Weights of a small transformer language model.
Architecture: RMSNorm before each block, rotary positions, no biases in attention or MLP, untied embeddings.
Training: 167M tokens, 5085 steps.
Each number is 128 + 24 x the weight over its row's rms, rounded and kept within 0 to 255. Layers, rows and columns count from 0. Numbers have three digits each. The size before them is the row's rms in percent of the matrix's.

# layer 6 attention query, 256x256, rms 0.0332, rows 0-25, columns 128-255
057:099127147162143164154129116160146163119160158088112117132133153103133139117112124125126105165111122104124117111105172160087149112093151131133163145089112135141094108171123134128140093082142143114110148160124145111112131096120131132053129122123130129147100144134137093143104129155124158157056148157130133113099104159163137168107088096127095150133189134097143121075098114136129113125166
044:142135123118109123134104119081126148106120110101113098152141122142095104156122115085127079067125124117114129088137148105091106126172145094151144154127134154123151136167181130143114120121138177139071104171099091107142144140118126114131098157119135119150119127117184129109118114135119127130140123191121111132089139120142145115137127123117127141149149115081087129126130174138125107074151
057:108137120131130147121091139139184159121160128108093100123124153133131131133099136133110111138101133089162121122115130142103141125122151147113132134098125145137123107162122109111122111077166161101086168144094156144138125134145113129052103132139111143145100148131146096153085135132150129138103120151131119118086108133121118159138090122096094130141186129074131107097102124144124102088172
046:170121114097104152127091129110154142146088119123092134115116099146111109138123112125122118139133095127118126122125072093113108139144120085168117118187116110092171159104202157145134151179125149114120067120116086130142139139134132095181142123136144133126124111114119146134154154143110120104165136140108107120102151115127113142129124150160119086136100113143090102136150154170132153125116
063:152109130122145117114152122115094092132097150139137143131125121150130130121130105117145127108143160144134108167133123130134142127105114141142083107130134119096163147089125137142155163196119117135141103121160119095128154139124140123196130112146137140091132117098102169114158086133102104112139133114111149144160170111138140108141162133165135084107081128167149147125151122127135149158093
046:125152163136161135142163121143120145111154147120154175112142130097152131135102138160130169170131135144118131142151166140140114124116122139126173139090124124187082142136072113123137104112151133074126149121133141154136117105086141127075141153110134152136106178124120143137119102146145146154088102133139153103128109155131166111122104108150097140137150107158149137070126137145123115145093
054:142096111111113107113126151122131096134120089136134108143112105146087138150109109124120133091130091129125107134149112120115115152139117137112082139172134140111168124092163133141132131174094135123155088102177109096114155135154150081186152124126111121100130081142124116082123129094119103090158137112136113134146157120131104083130135112141155106125076138142104137144158145106137142106114
053:132145140133146099120200111135051091151123108147166144111105124156166111093141120140131148157151175176107140150142161146152100156113107108132114113135139125158111118117094131173126120145137079106140127128162138141124138125099159112174124103137122165111172123094123156109146124145141065124139091100134145118135174122149148113137105153174142106097108107187152107123137107114175151161078
043:112168137139107091139127110114137135157113166110081121131142150128107135150118120146133144141136120118155138106138071185117134130137071124093106135148109118102104162110111109146100169158133150126125163166095120119116110175148172151151113142126123155089141093111112117159080111114143121093153125127139124106102167133113110127117139186145068086138094105122146148111139147117124147123112
061:136100133095132111099119126104129112166146120146148116168162124139153120117132109133125145114104094125120105134130097110148115141111115110125132128174121131095189135115150154136108138174096147167163087089176090125115107131118128128199145143136129125074137101140120130110135129118139150124168163126110102128115159122112098149125157142175128120122110117146090127132136128107137145155122
043:158120158142142169114120124125097141104143140089179134139080135155132153119098146126144104091128164141147130149124134143128124149151171168133094139099117144114059119138096119135183100107150169078126129147129152148107152116115120127140118111139138114156169140087172125116150103114125116120110091141132142139116114125115139095174112139132106115088144138140131179135128120149140114138161
061:112151148146115131130131097124121158115153126092110129090166154119160111138116128106122138136138149145140174108098146154112110127110158109101154142091117115146076117153102099116141130083175153079104176147089144134144079136123118132074132137121135135152151149110153131148105128112154125147078094134144111140133089133137144119105098139144117135135156097101161094118108142155084119104127
056:151095124113122125106145150120126098186141129145129113123100103137130127108121128141123098119136103138123111164160088117127112131135092133129100102175139119111179159088170164133146150183125117159161088070177102144103118135157130109198165123130118117091123079133122138113121153140110106121167156104117108101119157123104126131131135152143133114104084134110083114135151128129135123139123
050:122136152144160139153155116140129158116177152105131147071104085131102119120112155137134116098111129148104134130166140147141145112105151141145135166078133144142106103110106109113110094070123129126144137116125147192118097097132136134114138095113100100144139159128145126139123129106136111144084142151151144117122135152131157164166121095108138125114163167133125149102118141111166106120116
055:108151164171143108155133083167100131111112145076111124101153158106131158132143126125124153167125149112139121100109154136106114110146159144115126131096105125170081117174111098126122121081146130119093171183066135118123134135102108131133093124138137140153133139135159148150087128125151147147094102141137144145147107137160160124116113138123101138147131100140156105121123131147106130100107
050:114095089118120118113099134099152102123057120140086134145142141098121080124148095132104174142134093109122132132148097126121097134109112086129150109155115120093188120110144175142099134166119109167114107100131103112125116134141125130153157151138122123116120098172124159088136101133135133121157139105111079146089126117105122104126160164146140123136131092107115149127118143128130099098110
047:160131107143112113125155085148098132100111143113140115148076130139103140141107116110079082125114093118145130101126116172098144087118102110132136154120140122126086113099113133117127077129091143100092125113097111104126147143160191117082105145149122169124121104156131106157063134100123128124144137131087153128127149151119132127104109160125123115125135190119124121146132110126144136113118
056:096133129097115103124156133108128089142074138118127121097156163106134139177144111135103170143155118128109164141126122135148113139098099087139092101170122147102149140132142145132087174150108119164140146123165133094130090146128116114161156137131121119115135102127085168093109127157144117108180108100121129162130173127133176142112132136141115108122098114175108121146130160088114146121098
055:108171161152143168145123091132099169120138175090128122069150124146119156125121164089154097145143168130121110108138159129116122116154144130147124169075134154175098132149144103166146101082150166117121142144125151153118095116118092131110111090133129150139133156118167104155106131116155131107087115138164130097096102129121178133133106086114095156114152138114147123134112113168140140100129
058:095126159141109112134145101164106134096107162118123118088110125127139151150128129156127198129112114132167125105129166135136140139122109105142143168110131117151103137139092106087118120053126161101128150169079142126138105131129113158111105149147112118143134166154169145125098094145148194114091141137154150147140116125135177111117110147117114143155172101151146120131134141117144108145114
052:156122138152147164157135095131143158091143138117151123133146150137142143143144127098124129153132160106146114110076161116124147119093165104139103190141129102128118113164112106102098103063145165118122203121123144161106070115108123123098131157139128135114125148165154104122170106120122173159084093092136113105122115099147172195140098143124117133151155096073088151121107136112120157118143
053:152145106146126131136094093181151123111137069143120147111116137120121146092165117108125141163096138100132102130109142101118116101128139094122141127107125155120073124147098103067144141085157134151118170105104124102139137100122112178148105112125140119205172184146161110146130145171133188157068117168165152134144098161179110131134117094116131142155152086171127122124109126136102120132120
053:106148126124143149169159134137170128139122154143127132142154151089147163110144131099159098087099142110143065156158143096122126106140137135115138162144128137147110164151140144104128162145134130164147157089176138088117102130113106171148148150155113106166132191116109090155155151144145131095106131147164105124093118134188112093135125097091146119121096082129111114143128152118112152125155
055:122147135133147151127116136164144148123184123111149128100120132089153140130111116157134070162088154144141133094121164122119155106135138122129117119083137132154107133170099107144157112104125131106122115137098153166095178089119102159101151086127129131174100157096169117151102140129156124109075095174149162104127106149167130130142072091114153149141121146129162119133100110131130092139140
054:129104119160109108156107102156093136148091091089094146103115132172076158138160120084150162130124133131136096160116144097162089132146099077125154146137138125146141127133075128129087136133103129112105141123086129151095102160138144149108131130122127110115185098154112135134135089111164159086159116122151104158139155160120132106111119153125120106148151106138130093132115144135126104152132
067:122098112111095103115140162137143110123131105158114133096141146118114097150139105140121166101130085128137141158128113142154143148140096129095140086165128145143158145131099153128127152163108099131126086113172114119152143132169145156126135146137138104110156090162094146113109140157108168106171158124128119174147163137114106141126165145120155108144122155145127113132142127122139104145107
# layer 6 attention key, 256x256, rms 0.0327, rows 0-24, columns 128-255
042:123112121119119122096145133151124125081121114144160106170136138157101136151113166144161152122122154129121136151164069110138101144168117166133120130142137124137123117121135108125136123107159159142140182136153115131111163137116119094089115086112144115168180131110111146158124147156115089103156133169124115159115131116121191121120154134104144131097127120165168098177116079142149152129104
053:062159121145156142146125117132160116115146165127179142153126162116149089158116146108158096138127135128158107154110116098132145126122124153135126155142090140151076093144094152144154135134143146092135165124140129144091143144100124118111122113176119128151144122126135131145075154129109087146112115114150130114119165159167165162125142132158137118095104110154159103151103084132139128110075
054:109126160156126127113141125131128114096161114138147107160128163137125113166122134091149104133125137140159124144119113104107135124146105164133148181123079109156096094125083114147165129130145151113135146139143118126099122160116131125120089106154083137144156112094115137152110119145111120140150125112141096121129140145157151117122137159149117122082089133188155081134114108139136155111091
041:105151177172120137152132118142153112130116108166139116096133134102152090120123125102096118143120098147152111165107170135138154110087101162144119161117103176163109120121101136110148121127127145153140134121178144105103099104119159135097115141128098126125150118171159122101094148109123140149121099114157132123116118148196127077130148102149103086111108131108115116139092161107086134125113
053:170122124108125132143138140143117133146134148130098127089133098148130141098150113171105128140124099118105124090119156147151111131111157119114162091152147136119159172142134124086082119109101105158117117123101143138188083116161132141127159161080130139095128129144139119128138128113129157126137129117116160160124089112109133111126120109111131151169147153104098146115161151095136110149164
042:146109112097124150147134147093133114149140134112136119174165110156098135096105155126119155123089119124112131083179099130161128152161133107111088047131148085110156144115210084106102137122128128125108103114128112134151144117150152105134117108098134126126118155126119118159136110135129127080121157155113135142167102075089128147132157108077145138167125139130124147163129145171135138127150
042:184118166166138144126166111128126130143143147146107137088102090141129121097144140125071098118144115116117102160098134127121142119135154092136133080165115152106158155126117119113117171140150115173130114149109117111169109124132157166117144186131143105115093152166151124107164152098110099122153094119107169158145111129179108118124091134170099112125158138111099133112146151121101160159133
051:182100126081121140130127129118114140137149145126106117142123131132114138099115124183110144137137110116108150096145138123145139131120153138125101088139154129078178177104153142128094123114107109135133127098122123134165109107171133119142146150077163119100119126155143108140170107121125139131125147123097119174141082099116126104116131104088151164183160158107083128134149161129127125144188
047:095129086152148139126104106157136088130137102113175109100113113094131133150104162126145114098124121125125115175114171133153123123159107106167145126093101153162139135147109156142222112137143183113141131145133134150117127129122139114078144083137098117134143115151145124086099152130111131149154128128112139122100124116139163136110142119157111123072106096142135119090102125131120092102128
055:175129111104143110116126134109091151160121134123120135116098100144132133100137135125100118142141150120115123117158159143151108171143161134100090048121176133109131188141171112120129108106119103106126136138098150153193162105156135120145156155115154149120124140140135156134169111146096157139098117126136155141129122081155128142167119089112121133154146127101111188130165151122154112147135
036:133115126125096112090092138112140149112129130099098137174127145168153138107138105152130157137164110113079149078114106100123119098097167116140098148119124103140157073117153089121138112109093118164102125140100077110111114143136081120137121110127112126127099136127143094130151117105171124107135150114129100106129104110131079135127124155083165156156093127125099126198135134154151139122158
057:079152108153115132125123142091149118116112106148153131148123149104106114179136140125157123106113130164144130157126130126137156110153114131193152154116102103168109113127114157119185107138114115102143129136170136116106156123101121133100109090147105114133122120124115137148119133110121107136135169139111113103092170144138136104123146132148146102106099083132134123111096105142119087143085
057:189126105108130115142133112127106137129116177129105151116143115155118160089138111156097133134128121130107126091141146151111134147122167113109104109126140130106163135107178119134056108109097097131109124123105133107168118106122110129150161155093159124128115141148146123116171127112137142104131119117137139156135079114108143082136109128116123137165154151113096133146146156082133148132148
041:141129073082119152110091115106174105181117167148135109189147142161127171118156077133152152155129129123121134089098128102113075141165112171107111130134144136088125143086173110126129160149147105124126093095136121133100145116178061108150111146095154149138156141120099093140120138118190117140122134142111126136117142129110145175123105132122112166140142120160137080142114115128103126102140
058:108125127143146143158136127127116130112114109135159131111097141107125098165099179129146118106135114150181116177107129147124123108113114139139138138135110110148100099119107155129203116127133110083172157116176159147116146146113147133082098093131087113120109135120148133135104134172103121138147148120131120088108129106136128138117156097136142114119101092157179134112121100160134102132127
038:163136161078131091145145139139090141143107144116121162092131140121102127106138159121106116144162158114101146118078147114132155114086143100112112118123142129131154112143111100112133144119156076108148130108149143113137097127123123118125120196151123135129120112111149137113134094125115139137126104116095149119115128116120106095119080142118144138141123145134142142100141145131176136162117
047:102161133137133141174113142144121146099128122125158143129152142075146087132088178137154095154157140135131133165153138110146139117106114147133163141114128129192127157147138141147160151122152152140161115150172147116127117134145130108131109114149124088136139120127109103147108159176120134123124096093153104138128125109172147148122142074126138139126120117132138141141117121144067114128146
055:198104137095150115124147167130120150134133102136109151127083114125124146071144189167106129100100136128135143101147139133130097113151159118148119089101150125115167119098128109102115148098157081119129122099126145155145160141140150120133149119095132129089078120128143138118161078107101158120116136154120119112168112142088111118125103090123152134128130131126106152116131130141177108169166
047:127160120139147139120118147114117118121124113157159150136096142125176118208136140112139125146109092131148130174132118147098118092152114155164132144140129141104113103120099126102193135105119094101160090155096115110128139187174123156104107121144119107138074106125126112158108153138152084169166157118109088122171125127149115152114168119109126129120117100165166133084137100134080118128124
051:103141149145178178139078129142159112120124103123158123150134135094134132149114155136155080137122128141127159155104126113104149111149122140153139178101125129177098078153080131142189128131167109131145176109152138134102151133120111142109079122152080121101112074129125133150122149160111127140141096132128120100130133141108113167099140108152113127089123118156169127093120124150129104102115
048:138139130067111092083129147081122133105107118132134114129117145106141072180167159128191111103120155187136146160146132121135125144172167131121123096140114141136126113102113108121181135122124071097143117137117120106149187145141122153118085091127088137118101071084108181137096119128129100129122159127131125110128130135114099165103129136149146108106102125162152080128136097163146092134154
052:080119154179137140145136148152160129111107164161136107088138149121151117151104129142111112118134097111125153163087102142139140093085112173163137166165097132185138099133087151163088107155130159124133118104151109128075114134102136157120141155157108107106099107131119069117125149110135130153109148118121102072118132156138124133148119142137118141090076161110127120079121105150137114115118
047:124099122125126087115105128103154127102132147138094119110099110131145121103119098143074130151132066120081128111132133168140186129122141174122136107136148138088157114139138133136098093096119102135105135148106105124184109127148105158161140113115153174117134162108133156116142135148120133164106172148095143118137124112118137138160165117143145174133159182132134132081141116143155084130095
055:073122102170119139149132142137136133146142133139119126178141128125107133174130123113118169121113148093173102129128087123131131093144109145143142170123104111143104140154065158131160142118145159151101156136163131131118120152155137128126120120139118164122162123145109095107079152154115102126151098104102114090106148122118154150107186118108102151125128095107149116113152084148109128125119
042:152128175122177112092160162133118084115099127155136144112144141096195119089148119138104166134119150111092154167084137117115152141105134155160098142148120160129128149130130110090135141122190128180116135154128126117122148111118138121101141140133101143105095118088092116148121108091097157154125109129122153116123104140138095102147080114154148120079118145114138126114110121146197135124128